Weights of a small GPT-style language model, trained from scratch on English Wikipedia.
Size: 22 layers, 2 heads of 128, MLP 768 GELU, vocabulary 4096, 16.6M parameters.
Architecture: LayerNorm before each block, biases, untied embeddings, attention and MLP in parallel.
Training: a variant of Adam for these matrices, 285M tokens, 8653 steps.
Each number is 128 + 24 x the weight over the matrix's rms, rounded and kept within 0 to 255. Layers, rows and columns count from 0. Numbers have three digits each.

# layer 9 MLP up, 768x256, rms 0.0685, rows 214-427, columns 192-255
115089147164105123139177130132164124104168110080146133138168138136135156116148137133144112143087100136125166124136128102110164095148144106115139140122140159144142134118136147129140127125129105
119134154150120122126148132123121109126137112107126120124150127155144103078121061154081177130093135144090157150134124128133144119165143135133111152133139126144117092106118110105134153120119111
167112112140095120152173124113161131132151109107126096146151138119117151132183160119118128117074169100096143130116103108117175114170155118099154107128140158126115151141116087126176117100155137
146138151138121162084166129128139111127138088127138100153150073097118109106156189143139134096114145116149120164139104121176137093157156134141121127112122105127104131118125124117123125137101107
099123095170153150140147127122121148141120137174150125146173178135138173150125144104085138165092150123131139139089151115122123125138135128083152134165119193148139117142148129111089064139095118
193136183100117118147114107133159099148184119136123151110137127147133164111113105111191113137115116140135123146147110127123138083148157148147090085091117137140080149142111113132119135145119121
126147140163083098105125111123134132118151055153138143164159125153129154116131111126148116167143137176120107141066146118151148137132109113150156114136129182186122105108103156142117123135125109
142107138147099122072086115123166085152165097177156121123133118123188148113146148141118091135122128156077137103122102119090145134100108127181147065132139153119091129135160176142104153048110133
111116129123110166124139122150116128156095077113136143169140127123141126108130144088095138122183122102139141112119111120127136150140124089123116148141077153117136120114106147092067120116148118
155131117144135133132142131132141153114160106162070128162137123118178131069175095123104097124141152099111191162149113123131121135145093150096144129160116114166107136163117137118151163104179133
206150147129118133075117111138169086142154153156103154125146147109116151137136136139099104151153112155157116135118123117131135097160120130144124132105118125160054147124121146140109179117145107
123127133145119150122097114116140132132112112113129101105146095093145135097129163136119101134112127124131093169121152140157159186161123159108145128125094143130124169100141129132127125122128095
143132134158110154144136107118129095127158087111131078152159100116172108081108163111133135180130135118132147166092118129125130113154152124119115110120091163124092147152140109109125140110157086
120128139140127159109136138145155133104118136139128144135150138098143130110179143101101129164085163170101123136115141133118096137124102124139133132104150141126128150149126120163120120142145093
158099102134106181103156145111163117118158100178126123112163108131119148099138148138125125105143128168104155138128148103146142109143150127151125109167122129160072168131151158098127129106079086
116109106149107127099132104105144119104122106139104112129122130143124145121118114114138124159158152122116127173116109152146110129172133138156146088100133141148121118158106148138106117118130104
167106148212096127092152168134104138104153148141069129106131142113138153161128160153142097140086171141099138128105096165138105111115114130141157126077151122175130145155118105157148145091143114
101109141154111110141142093105131158131149144125086160159123108135149152093148086066132118129113149102121156145138135137130112169121119110094096147132151136111130164148117092107193154088149109
118135112184094144152109115096184127148175121146107124122152151131148146134131090169128122105124115119114122152096115122168121149175144101129126097125140106117126144184076136142109177124116122
124071132132148167135171119119107139128145095133149111144161121097167166126118155091093148172096173138081124121088130097119144135130090113162181105115126168154137146126175119114125125099164104
162132145127112146117108085144172069127152111148164124080147108115145109099130127125098107140152094123133102145093134172128174144122120150130153111060107117143081155128143145120146153107168064
119116140150135117124150121140123085123145114141115127165161141134191136084184155093144137155130154137121119155139130112122154133135126129103131123140123123074105145183138103136150151133160095
191121095138127102139100110117161154142118121116109128095147182103135139122129114139150107157165125119106173134160141137094111159150090107107147121153128150155081136124120117158127133140147092
145112135175126134134109137130154162163158121118113150147127148155118149108145112138113133168105092118133148123094104153101123122129133146101144164126148129115133143126144132135101121109149125
136074136168105113128102139115183146155142182150075078117149176149131201127147110087135132147140120140126140139133137095127140104095115130100178111117138130156101154118106140101139149106103119
139121087151140157130105137143122175083139128161182111136151126089166112122152094096107124115151131139129126135129143118159132140134138124125157100116119170158102124109121127157141154090085087
138083134125098131089131067095112106123137130123151095183144085084138131178118128073071113134142177136127122107115148123126109153133092130178160143135114191165125116121137090087119146105130135
131149154161161141115127122087163051147118130129133082137141117107134115093127151141083152132093116158099130148109137136138165130121115130133106136077115190138118146149117092096133086151141134
135105158127087102105122107121159125122184140151114119142138096121089107098135125154081150174064117185149120157131114121149133100169151124160121088144088145160107162074121145089107157091170091
135152155169130113140132121162142137135173141174110127106129111133125177092114110075109135148140114146141162117045119150188119101086125133121161096092141140137142159130106155130120131138130128
127094123146133123082090118157146082090125104145077090116108141140120141113141158144108123094135114104130165129134152126172110136156169118145191087072137138142101084142080139111132169106198070
149103160131091117093128117148154090097124110140112057099170095154186130117140229147171122134122129096082116110131165143136176194120126136126118081122147148152124140127119134158140175146111108
139121130093127102120136129168180105149115111154133097123135124085143109125147158126117106134126114138127141122132132115136138081177141129102146095153136085100101159150128118153120096118146095
141103117132124110163177131128113146168142098105149134144134114144131115112134131107113120113138142118095157134136130129073137169125116123090102115140105167148129121147147124126140081131140104
146172108161104133137124150121146116125156141128117134153123114160184122078125120121119165125110135152087126150139175106125088104124081129110149141121084138127110153143133114117150110103152111
131099129146130162103105119107120110134126129114175076110158135126146174113116143140117101122161150132132131145076098121096165108110111173142151113111120150095112093135152161177178163151128121
141136118135135122149111125125121104126097124151101099131153099149141149116123163146125099156145147152138121207119128114178106142175136121114101139093095117165100148128152138130141132117133064
123127163130088179103109119092157111146164113150085115169117099159132174112135138140128137108153126168106146107099167133131158164120082091169160124170125128143106108112128161131100152086128101
154111121145105107151125157113145117131125130135078128160133147120141147128120122145137112151128126140088157114122109154123153095124112128134155134142132144103103135129121126174106148102144140
146108129157076127127136137131135128123126136166147123147138171131138140142150155127152129098103132194096157181129132128076132136114093078114128088116122133164122145134093128111123121138061114
132145139147143110146101122125116154097123121145125115118141125098165141124171173142123064128134149122095156134139124129129137158139126149116147124101090118111116121132127053150128130137120127
171139097172114139107164115091109118151165125121105109173164124113147140090154149100080075164166159128111124183166133122118159153107107153129141100121107198100127143168133115111122094169107119
141162072131070108092125084136145152116149148095165099114142127130135095112112156083106117125154152159133141131102161136110148157113166121109175101146123172133147096115149140109107136114121102
117141131093104154112089116132076117165108094107139149156157108149105125114085138122107110122110138187144151156109118119177160125142157159125165129109152123133141112134120125122115161129140135
131141121141089118105132122127172110085154106157128123139144124143169107105132146095115134120118176116104133138126122110139118104091124139109134128154147150150134117165133166111093149119139132
135110112125143141150132141130134152124164133137131128148145137124137149135112125085107114127081131104128138136129152082147116146097171150114114161132097155125140124143126098150126154117155112
119113172152140139124139130148176103161148118123129113104119130157144112124127123100142132152093126131128139148144153142112156163133141166136178110146152109116124133179144114152122119160178152
159091141134129100137141107145167084107135097142149084074150110095162149114147144080126078121164129142123093111100173159122148103148099118134128081138102145143098171149120169169149155123071122
117129126150156150111142116130132096131123122148140127105190116086105114118138133134095099129166112123137128173092155146159121140142154122107133129101084137135115150132154112074166122161170081
153125111125118105115136126154115127129165149130140091168133118109153138149112102080123108148148132137167122153117137156131166097067125136089151095103108204157122117142122175105119152161146126
133134115115112135080118139172149123117164129136103079065147120089158166093096134124112117122103169159122125173134150131143126123161142132134107084150104122133084156119182166133124141136109117
141110112152105135102063128143131130106134128136146098113196127115148120091126143104127107106154124129163104137136145146081117115129170149158136114111109126140105112116132147150182139130151084
178130115119123152156118106141126107124111112138100128134146150144140105104135143094113115150159143086161100124130111140126155134123120137130116132136102173140125168146151121061120118124163117
113131141145085115106150107123159141131150130133084138141134173159112115110123126131143120156120123125108119174106135126129100116160116134165130166121077157111125126146100091151165153148150118
165126114148132082090101110138102114172135079158136103133126089135133151103135120088157129147092149139105142152129121122189201114118116121147147122104112111170122147145116127093175157126164114
117069109162132135132108095130130150125118153118114143093125164167144133116117104118117151151164139130086137144127150094125109173142140165112118152129099115148103123126103107140120137135152093
140135106122100130103153156106133118094125160141097152144131129162123156132189109150105134119132151144124143112104118136123134129136149105113116153127112122124138076131135143099114148102103110
132111155135151127117099171144134118159104139110130060156121118122166139147075112152098142159137141130146132171096131133133153154132110115100133121099094137101116119129101131125106145159148149
132121112145111163138158113137140102127149144138175110106161127105142169100182149096135117128143183135094106127099150105108130142117115120172130121134129154140132119120149121131138105130110079
175097145094120140119105106123090136126133109132123087137141119091154131076085124108111133113139168118141139134105128118136138197122117138109163103157083118149120101132181123114150083145128114
149138126128098094148141142121117169098145187136121138160110142146133142144194135106103134174117145131108126141115133123140116135184127150095112160124164144119119109143122103119085127137147110
131155141130120188074118107058167133155125122134123136193144147132137161083124112144137146163113129174096147170125134137141121100142133142124158123114129151166121124144098075165137163127176099
119091159125095142138142115109134112116157125120087108140162098122128131114189117122155154135118142164091107117135139139175117130159139137094138108142143105092132151129143084113106146100103132
149098099158095132117130161129174132110153087175105117145156155131108134129131156094146126174099154162113121129124156143167148127161154123110108150127142152128112180154115124137135156111141119
158117119139118095127162122123154111147098117110130069120134114102160104152172128181158117151104122112149130138156101119082174136134130133096116109120149122142115150122167099116157160137152125
132146148094092177141112098104115115158120122148145118112126100112117167151125119080128122137148151114118118138133099121130173172126153128078142106145127139144129132147143132129135108103122120
146152141128114139121108130080135150119151130155135104164172118115123092093133146137151152131116138158131097177127168153116178158122138106135124089112097177109137119136133094119137119168162131
103141109175118117059115157129135158144100140154123086118171167127127153122104154092104109110106158121068101144109134119107159131189134121118181091142087162077117112105142189134132156150147132
175144144091113158130141138119093131138112104140140136134152098132200107118132124136123148151162159161127114130093160132117158141104107103115145156159149145159135131130141115072091135100135099
175159136158133118099167170145129115065164121176119092152164130138119106121210152120068116157104168140127128158129098112161142139125103161101081131089098142133120140162085107132123122106145107
135121159182120116135137114135088094128124100136133119177125190086153125148105072116160131200183136146146159121145180133135121147116133153095128150171120207139108139126137099100074121107152109
128133135132110119120162124168103140111076129118130108162120112115189152123132127121088143146197131140118120162115146131145155127079163129105153162116103148120115134139165095089127141170115100
155151135158136136125117118121140115105137099163154091120152151109152124106107157101148129131110182138100146145091140129112151135140111140132129093122133144165107135163116144169154086122094122
141085112151111090120147165086128150099136104152133092166135148165168145123146145114085155129078155144117131155097141124139100130188090163116183142148118163136147159150171149123106112100173110
167120118125122130144101169140148144123138105131107108121157127134132114113089109103107130105121140109125129114141150127121115076110143145102150145109123134145121112124104119130129119152122136
177098158157115178101105130092138145105117137091156123146154164116135158101129115116163149126126127156101156158124150119128168166116132135136196106135120142118089146096154171147140150083114127
138100120131100128118130171166106159125123124114152109173135140160122135130140156103126133139129157158126152126101167149106149116094114103159129118137107143154140125095131135123100129162104135
160160119155103115072104125105150153117133070113129135118149160150123161108163113117128107086142125124120152125116132165168129126110121137138130128119129131174109119133078170109155128126136115
143148175149110131081119094175103115086144151128135125144143118083195134104124143101104141180126156107136106100174163158094131160120083162151123117118136117139121124137079110158120146092191116
139112142127121150089135098103162102131117122131142126172153151099146191074151086156125135145118141134113113134109126129164119103139138113126136074150154137128125133171081086095141107122157090
136113125134089091102153110130182137108149146160127121112163114101138169111104134117137105110095166170116108130091145151144110138155130153127143078073116123160106131155109117134152158109106136
129160143144113110063089126111140123096146100145102109131169102159141122109148123124122147151035163173157130146128131110159096065120141129166139144159143140097104157115102122141130151118181121
136106168121153135091066133106162136111092088121151121165142144147132112152145122149100154152143156170094137154112132085160144155122090114155133130143087183150136139123131143122138123146129125
110121152114135150099142109134125080124138158130147096146158130124158116137125166145104102145114140169106089150143142141133143156117194147115108117138126124047095109129164090117133132127149126
117102137140131146128133088114160100115171110166101122118157105099153127098131148136123105172119134122123097148118098125117171127154090150095125106128084143122095155170099120123140145108154120
104076135130157109146154133145157149135139154103120145164138147173121099100112109120111155125112135123085132152154117115112119155116157147152102133138124173095129137149107162127132141121124100
123132153143112147116067123107159121140166106145116153113125114123173111122082148159125139127145144167138123152140157126127147155083117116116160062150119160125117125109159132121110133126127104
135114123173141159112127150151104157137106157133122102122138152152177118139134142147165144185125156130085141157126153123093119158142099113130089144151141128133116165178134106132119111139165115
156127111165116113114113120158133123120126131135151126137139137125127102094130168145118118147128135122121133140096129114107154130154138142139138108098105136087113128153169121105154158112138106
099114103099104127096109139103180132109142126108136104187167101157120109057139121114084130127094130176115136167093144105135143118134131129143166152105121192141124124144082117072090133111131117
126103142136111116092162134100123126097142119108132062091145158097184121106173122121153109147135133095129122098127174136137159133135111120150106139139103186169141128133173151094113154149141077
124121080166095150143133114102133126142174118144121152095148152143130168073130114066137132152136156151119149125112157112127107115155064121102186118105144125153115161119108127130088116103120110
100142112137094136102113131133117095156080119092137112118137121140135130144135130125121152141098138147131101144137180130105145162180133133077132113143142140097143133112110107124106126076170131
092089131171097158136183114156135143120141105133183121138143178121133128109181120093109135170092121118133133114069087104142119151168132183157111118126144138141145108200136135058132148141163141
123142111163160090114130124146121139088116089130086081093160149101146106124125128114160062167111152139145158131105120135167103148116110091178124133124105100125089142135128092165188128111122111
108108166152144129123147156149115094143135124113052144133172142122109165120126156095123094159110102109107183129134115145129126141203107134138119113103130104087122140137163102125146125114130105
098113129141133115120109117144114118135113102132106117133188113124128131125176148134117141150126157109089117128118171139102157128113137131125130137141098169120126096150132127124084147118084137
151132103150106152107120130100141109097119084153132091099157116130137076131087142114140156136074161134135186167109159137141126139121119155074193117143110135084120158137118158119173187129135131
137108119168092134091099079086134144093169116134122099108169108097134168100120145094137127157138144118109125112118118119150123125121153134071183095127118153114107102154111138141115121125158103
152136132148146105112102118159162106094159109176144105118134149100152141096136177112139116138110144155122099146111137137170139149164173145146148055088092142133107111181140091134154149077152122
161131132160097115083123095154133112140154123117072125142160110112177162139148164124119093157107140162115170140115126163091113133165099130123190136129129134147119183108094100118125122112111105
153130148132121127125141100138128094150141111166128112175151139109132101089108094126132117131112134114122156176113110134140129131162140150126109088139112135151086110132139136103111148149139109
092124133141096119097159120164123093152142132136143118101161084172157103097126122138121103126105156137086125157123122118090169154134149152189120117121149126147103137165147098126151114072137094
114154148116066160161153066153151120110139173185119131128201098125119091093123142106146114128128169137162082135147122100135170098121163099113143070116115149126103126140122117132135168161118129
134151110165131126094144108110139157078169116155123114175141124131148107056123112119146162139130161121104145146137118099166115092135138116124115121129156149081118108155089145121116103101161113
106106141133102093124152129099130104153119102136114093079176136112140122099159167155118114132114165101139108153143151115180148144105130142135086076133122131151113158133145151152121186073147109
128115157138103170145118100134128118121152115177130120136151156115134151123133123109143104139101145151100136090131138112107117133105093192126160110136128134090110164157112158139128133080138123
099095130132094099136092115104149124151190130144115094128169126126138229105114125161128116153133134150133141142138136119150131115142131161171162098089104112144090133122143113162122158103168072
165107091144141108108162101120169094115127117098128096128155080122153167143125159085118135162116180158125130169093114144121183114122143151155167103097145152162099117100076195093152145115136109
153106138169142153085122148101162142076127133114153105143141129111136131152137136110126117117138131105113171125066106145097120109103108110159100112134104168118132122100140176098135155130128124
099088106177121124106154101144146112139135124129155111155119160109135136128103130140110153131098133146148127129104128103111138143098153141087167118159133150099128120138155115135116118162132142
184122105156123140138106106089112096140146149139119137153141118161133148130088148149126155162126162138068149138144131108100138119144095107136122080110134153153126116116105112094119133087150107
126097129165155120054131149179144132101142134162163092075141152091142071112147134116133095145167153120162162127113130125103149092092127145109167090104082140140125090106169160180179136164171089
125153150167138111090114111119138142087162110160084090138132090121132150121143133135122087137088114155127144123112125120129157108124132145161172143131133160158103111137109160131123130114118137
152088093144162152074128094135141142139104149171177116109136150085119120136101153108150119097145185172149120165120128131086135137121119098103155118130090127131117085137147137157130155142125064
146114183171118123094134110094184125118192107124089079174128141129163169094121124125091110200148141123099139139113135093160179112136148103107104109134128132111106154104132186136105176132102117
152150136155132105092151128141157163104155113148101098142128134111123146103142118130124084130118150126120192134081123128163130155126103137111144127127143156123118129157124125126130099128169104
128130131134119149083098078116150134109121122175096133128166137116148121108114133098124115111103164167128155129062124136149132136130136129118128147136135149152127124133164124131199164119128074
126113102131136142101097127156128136129127153109125086125140121145108151122158111067117150136137162139122156179098126132161105105162123143124135118106117139112126164138145107098137087126125112
108097082132116128120123143120164120150103136127158086103149131128099128141091114115113143146160155158135128152150172119115136162145170127103152102099101137119122135172132111152166128147118121
139095155132104189088101132093128105137139125140090094117146151162137151092120116121158094134096101137084070110118149139115109098114177140155153120092129107176116130167120149131112154072148088
132118108151137183154109137130192096136172138148102115125163161155115119122108089101123157167092139160101127141124136114145100107141149133073156089108115093209104159135113109170148144146137136
125130121127119127130151090122117117113091108106121136112131095110152092117129128121131131149120125122154119162117158136155143115127156143120158158169093157092093110093156116122108149110125098
142146105143125127123108127144152131135170109109097138097157100114102096109159161130101120148080122167143138142134139159137133129170143120134105091144126115136061139127113132122142162141119133
180096122133117153127166103110158109125120139117101117112149154117162103100084121097151141141152133103118108151120168098090126148146128139077148127162065140122086141150119115113121133129167115
168110126141153145127100091116160111140157121145128103163132150153160134111095139126138130142136158146100107178139129145131135134156148150122106085120116138130084140147140153132158123118135124
138144126148108134105149107132138111132136110156144097121167146135152125131152137130109117119140157155129137140094147145125120126150142126106121122129110122132092174149136141112154110125112107
180132122143124173121121102144143129122121095119123124122133140127171144096131153135119126142143131144123157121109150125133147112141126149148116122086125135117088165132117129115138115092150108
102120094143120102119143123167157151145114138097125100135142092138116142111111151117167098131183166133136187151129155159116129117128123134108105119142113110146116137132120124149106129140127135
137134157136135150089149175156121097081157132148134118144143148142144124093159118121120126183092146133064142133084131117160125116090122137137129125132128139131134113149105129128115161058133101
104101115158125128076166190125124148123175128089130097148157164124109147119158121118152105125138196124115150137098092153107137089156129140129116076114129113128109105154173119096144150170117137
117139097129139084142137095100151095107125084156079117126161103110123096111112151111124126150082132142160150122097137126165161111145157125072145080125079126159114112088151100144175129101172107
196105122159129103114126136138127152146109126163173128091121150089140122124102135117093058100164135140115121163134101157160134133163136119146134096095097104154096131138134146124087130133109083
140106153120105137136123107135174113123150093142103115106138136128137073051107113119157115131121121191105103123156146127124145158112199138124150103098103139138109126132103164180122132157104104
140131148142107120086146121152158128120184136131104118140154127138153149085129110112139102152111147170094121121089180124125177084091108145163143118129157171169095108126111137091176148132137107
163106104144136129120063107133108108128119129084101118130147090123141165148140093112133093122135141155155136140164173124145124130141176145139126110118091132136095144120126130133155152133103114
121141182125102141153137109115137079161172123136097104120163137146128147082144079137123154154153140134105127136158121111156101112107136165141148080125116119098087132158110126109144153113137097
128134132122141137096128127133144116117163127184109130133141126088172155130178132133132090112117119151132143085109126142128122142110128170135161095104137152152107102149150135137182140116157129
181122122185124129096122144159124143094149136079116108111109139120144149140158118082130073123118154108113144109095120156105089116151121145060168128105150167132109166169114134085158144151181109
139145107159095109103132122130161113151190060133132155115163153146127142127132101100076113152090141175115135136121143172150154108124119128136165123137111121096097124135110157114074139113123142
129126157160117109119113162126149144141139166059129103168142125102147134156116146164085097146103157147114154135090155123141158155143130153109110140095164164143107170096140161128136175105153132
137136078119152109123139128107123131141097087113140137158141129134149121092110141128104159119116141128126118155092176159124144120104147161106103130122131127135114157146126096107119110180113132
141144107140124130124115089117168080123146109171108096094155138091146142117156130143106122118146126140110141118113128126094144209164125150124157088154089135129106121142140167130156129124143149
119119088104116110143138100139143112159153148099156123134147104094124101108124099099154143147130123147128127153102136132123167094137143128138104078126114141142125121118142129104083147133126074
117137106133119117118163121109135156116173138139166115129140169112132174146128140127140078160136123167150160129121130145134137098123137123101155077134123166197119113124170135128145140150149114
181087142113104171135127122121122112134120138134097113171131147132145121115107158120119098127144143122146135160133185113146147145087132132106149126145147149138120120072155152172110078116156089
093124136175099127135131108147082127154125117116072151119138157109127132107140102151161108188123147115057124145169154147103122125165120109111121089093133135136118158148113101135104091151127136
165122110134139171114113132101117105126133144134084111120126148100125168161137109112110101095185122126092190106116132122100103125139109129065178122130129173144116142130120172109100094122090091
124122128107125154121141096107138128106127143106159146152145095125133136138172110155091146128133133156128129169129118102113102138151067120129169123155127167162095141129113134140154104113139096
133133124172115154128123094120124120108158134152143089155153127119153121113125128112162131160160169130136151153084147126137167178143120119132142104107118127123095156144113144126135161150116116
150096136158163108138164132135144129124137149123107092104120145104165138137121080136139091159143128129095118103132137116089074148145121123140119142121125152166115179124145169143148134144143129
164149176118097138091130120142128074100151112189108124136156114120119168137168153143112097116102122139102093113123135144129172125112131111116141075105125119148112147141162129143152206101141117
136141093121107140107124122115165096164104111162095124132129154130158178115173137063078131133113148135149151126120143115126132084146169093121173098117117154089119081149141132122163196123102140
131115119122117151093109156136122160157154145121199121118185133114117123134143157083099114150103147116107122129080161119126108146157119113108158128071120179117141110145142144152119103138097089
106137129156179108130135168117118117132139129129116111158148176150135111127125162143150138118089158149120121165087106160118127138147135122121113139109120151178140137123131128139158121128131137
143098109183113138155119107102095093133095114173114079138234171106143082072143153096146090187176150077136114139121122149110089097113117107129106091132062147138110106180140092077115105097167088
152115141165132151093118124091133094130182188127117109140176117128126137133175103127122125141086122141122094130114115130120088123163121117122141132150134103117105114115138081140168183119144098
112061080158186173122106131089162125115141155121180104132139114123113147134189108097116119129136122140111133114122142154141116113112145166087132161142084134108127151171118157128138165096167127
155110110149136158153054120154108122130102116154127113120137128121139137112081158151116103105163139162111103169116152137144138135152129111155161062082116108126105101098140109135125088120126088
163120147149077109087146104118173084119143078147130134111149148147135154098144171097085117106127152148120171103136095127111164108123111140139170126117162090111098093163146118107173156114132122
151076146167083115105125144146116120166128107143120085115148104101177134088130183130114131166144148151129125129100125111090141098144133137126104101141122137149105188149155144120105132087144106
160105110135118132130105116100149117141162097150097116098120099139128120112087119129084131186112157157074130114129147162140148151137139132145135138147122156125109137120153083124145178089143112
152110160146138149160128142121150154118147111110119139133135134115132137115127148116156102161136118099102110152129116159123131097130111118086125127108094159127110127131168151102126121134126123
147124106158144145126102115171122105142122089099163142148129090139156133114162113102109138095154138094113101142118124144120127134121119114157121111110108153146122119131134114155132105131107131
146150150128112103108122096194129118136181075149063124133150091090133122114130149119114091156050140157121157112100138171137142085127126145161160079113139136111106191118148110103106153126143138
149151121164165142124150110156143126110086082154151095128129090139128130127077183093128176117191162107116180194135083112140114135108085154096125124120089133111107108135140143106135133101167110
116078115118120148075073141132150103138151086130106102104153146127177146138118107144127128110111157103129119183130162136152121139145105178171156142141064148163125148155124126124179131118126106
188135127129048086146095116138115150181148133093120167103126176169150138137110099135129135113136151130101154178125155146134117180126105153087167097107102116118118133114077129100149111113100107
128102139123126143147131111145122144081112126125115082150134149163156117101140122130149157125156142124117122130137134113122138126111151117129089147149123141197141126114101136105132092107114137
147127146147116138105122091119188121117121114139141112114134119107169125118136157136142124127151151116131134185109116114123147160178124157119143107111098145123093165152135118150143138120151119
164116124141094139152143152129117115165089114162151079103164152110168163115120126094131082194175150096123109103132134147127132096132107148099115106101120160164144180144163149111135079138154120
132129139140123170093106071114151075112129109122114110116137118116137114122126181118112116133149129146133120146101136134160141149170128134112163116132115143104078133137118133114130120134151101
129123128113162126154144108146129114133102147124105114142137120107152108132128162123129148097122101131143140116153107131093169176144128131116136115129118128124120145150154106180139106152106136
132101136150112129109114120139155109145174139162133143135135113093090135120138113113095103150106103141126123118122187129126147092097149192143122119130117130122096136163128176128150141125141109
119086071142132122103123145113132095123133097191098082181149143153112128115138111091106127197113159150121163145098177109167157121116074127105179127132073196157119111150099086113169111110172123
127113141147131134115091101182133125126210092131141099149135103139159126119170133079097150125103114146108116150112156121142149113133152178148115134158126144122095114147095091098159151076173148
124120147150106135112129139142167110151132163147102150087159120132114116104116108101186137130153118115101126124120150169126125074130111135147166054120108106109095126163139115112125159144146129
147117123138099108127123119140132113141133107157133108121146100129179148115129165146159095141127174136078110132132121096127161180124112132142106109119114145141133144156128126144142131107101139
142102122165116127154081133105116087104157125142099124131111138133171130107100129146141124150142140100121145153149114120135161161106105113122144129144105150149119107136162118153125108118131100
125129131156157130126134119112099146115151110099106131162132113114155126142158114135111133149131136120112168120114141139142136127157137135112107156098127163124127092140119111087139099125145113
147112154137122132162101118120117104133135169095091121137115105102175165109159136124140153149124146119106155134141204137097116154101120154117126147138154119111108150130150107102107125123161110
120144105141132126139098116117121135163161124148066098136129130123154115150125120093125122147105172167103154097076146105100128129115118152164117175156113155111098180140173167127163157143112124
139089134143124125112130152136136109126147105097165072120172139155139126112102181112116104132133140110114124145095111163122119127158147105157086106076082114076110097116148141152156129132123114
136126126138174137070136150085145165102125131115109117138131099176128143086120112097120129169088113155105169144108143133147117100144178139147126174105100127132102115176105128124148121145156107
114099126152130106119116122172159107127149134133151120136154140144092125065086103105132141164079140108069178168126148115152145131078133178116138124120094137087089132137117101152123227135159141
120105113148111120063146157158135106160120110116170105123133151133134129152130154117096141147138133154128182129095088159116155141132125106102179111160098145093126111110185106100147160136104120
139081123133135095103122103104138129126118095108130112128105116114140160123117127073118134159110121163141129147102129164164123146140117122089165105103090131138109128140152109079121117097196112
131123110116161133097098119167158110124109090141146120149155164126103106128107127073090107131130165116112175145085113097158119127114134140098167103123146159161143114132115126107106123135159154
130115148148111139125122127171107138151153103118082140129134129145099094103144111119128157129074162128112163132109132113127124131134145141098117102151180117104142144112108080149157122125129126
099086137157085184090131155086108125162141135137114127166147117116122153115149113167137127123118126117132135116082157133144106146159153148140168128082144143122118162135089143116154161125135109
151121124130095116067163097114150133143185126095060126170166127145129148118150114080137139142101158127106185117115121127093120112131150124108158131148142131121126144173103105157144115114124123
164121133166099142094173149135128151115166121177096102103189109112155150094128131143124112164101149167130138133083149123124146121161086100123162120119099185142106110108120120151139171107118079
133137179129133171086082163132176100108118121142129090088166144139136123099113125119133146167159161171118123137127179113137129089125108146119104062136129099109130133127182096150155135147125120
143088134128122130144113140099121128162157112132117088134146115171116134070137113093117101139112118152075139152141144141136148115125111126161141108141110104136085168136146084117141128095144115
145076146164134077129080088105137148105127079148121118126146111089127140074113106112109174203093148121104102135093086121160125140129125153135186136148143133132074145201132133124119130103146110
120115170188133143084143134142176092130145143138123088142163161111148108092146162125122116153114145134117117149079131167124146107181158147136115110129134166148114167167128084121141123152136107
130108096127134152104098151130186108103153097120112114128147124141135156114142113112125113130124127192149154116144104152167139122117140130092168104116134125124113098156119143121148147161092122
108111142160089152112114085110148132091142147124109125085109108134142136085110072069126138121129142179100142114084142129141094061130106117142177100123141139144107145113132119161141151138153097
124128154133060131128105170147115129183196092122123111138171170119140137105140115089105111143059154110075154133135152153167111096119151126118136107145152114113087132131102074139156153116176080
158103122136129150112114108144135102100144131112106130131137147113144119067135142131114141158121141143123119133092138107138132152132125133137170128135117166146080167147126115142135131098130093
113103150160099132153149127151136085194124105082113127141143134140148136135136150137109129159112156134109170157158142122140110152164104114130165138115095171070129145148133074122102109130168101
129106084133097085134110145152137121117178123129117104076109147139160117097137099077151123150147149133106136105156137167134089126148166203105149135144171131115122185126138084136127131071147134
151142111138119117130137086117145091154153134126143130110159150099110116135085164121132108171122134098143109163114125136151137096171150200125173115133122116094098151153126125161096189163185128
142120135108088134165152132177106128138117135108123142171159095159170101105097128091119144120163126133138154152138121147165134161142134106117119144121089109101088137136101125079138097122128122
131139125128104098121199139128158149145116152110150150121148122097115124096124119135098132170119119131101093120137130151105115088131118126093116147100126125142123115167131130103064128102163121
109121090112122129129133097078201148132153116091126096140133142148130130117120120118102113108134129103114158165115105145124115117154160167097165123142090091189089165127111081183173150095136130
188118142110095150122066116171125113130123133122147119104168147127123136129118151157117105097144158135120121156094108130131171132120160125111140126113086113166099101151165138156140149099091116
163127151147139165106105134111117110147111133128132116147147112117151118112172147137098140150146112146131145150117116107148113142133125163133143110114140145125103171144154114142102125102137119
166109130111089150104087114153133122123146141140123104132188055172130101114128081128160141131115130174111088151134133077156118123169133094136144134161123141118121121136120161161112138092127087
149091128147158113115150132108136134112144126130099121129140159107172164110134102109143106158096145121120183122088114159177132139127134163061137137150157155150148135157114135135166140093126109
149107131133101113154108076121159097133141127127128106136149102128179117121059133110133125157105146164165142158123177161133120122167166141145094108126107121124107136099138145121165107152135130
147089124156087139090102107121121129140132090162115111157156120168138169142155128156134136155144124100097169123129129123148103125138153100144101116139151194120128105136143073098118143109145113
106121101132128107136103113161092124111118135110142119157149086146126154079118096117140123134122148099097161141090127134088101115140160128086126135133121127130135142143159159125105100123149128
155121079151126125094107066098122113133140108169120122101141136123129126144124181103103101145128176123163151126109117103123114135109191123110142149130123113112138133145152177153120101120144089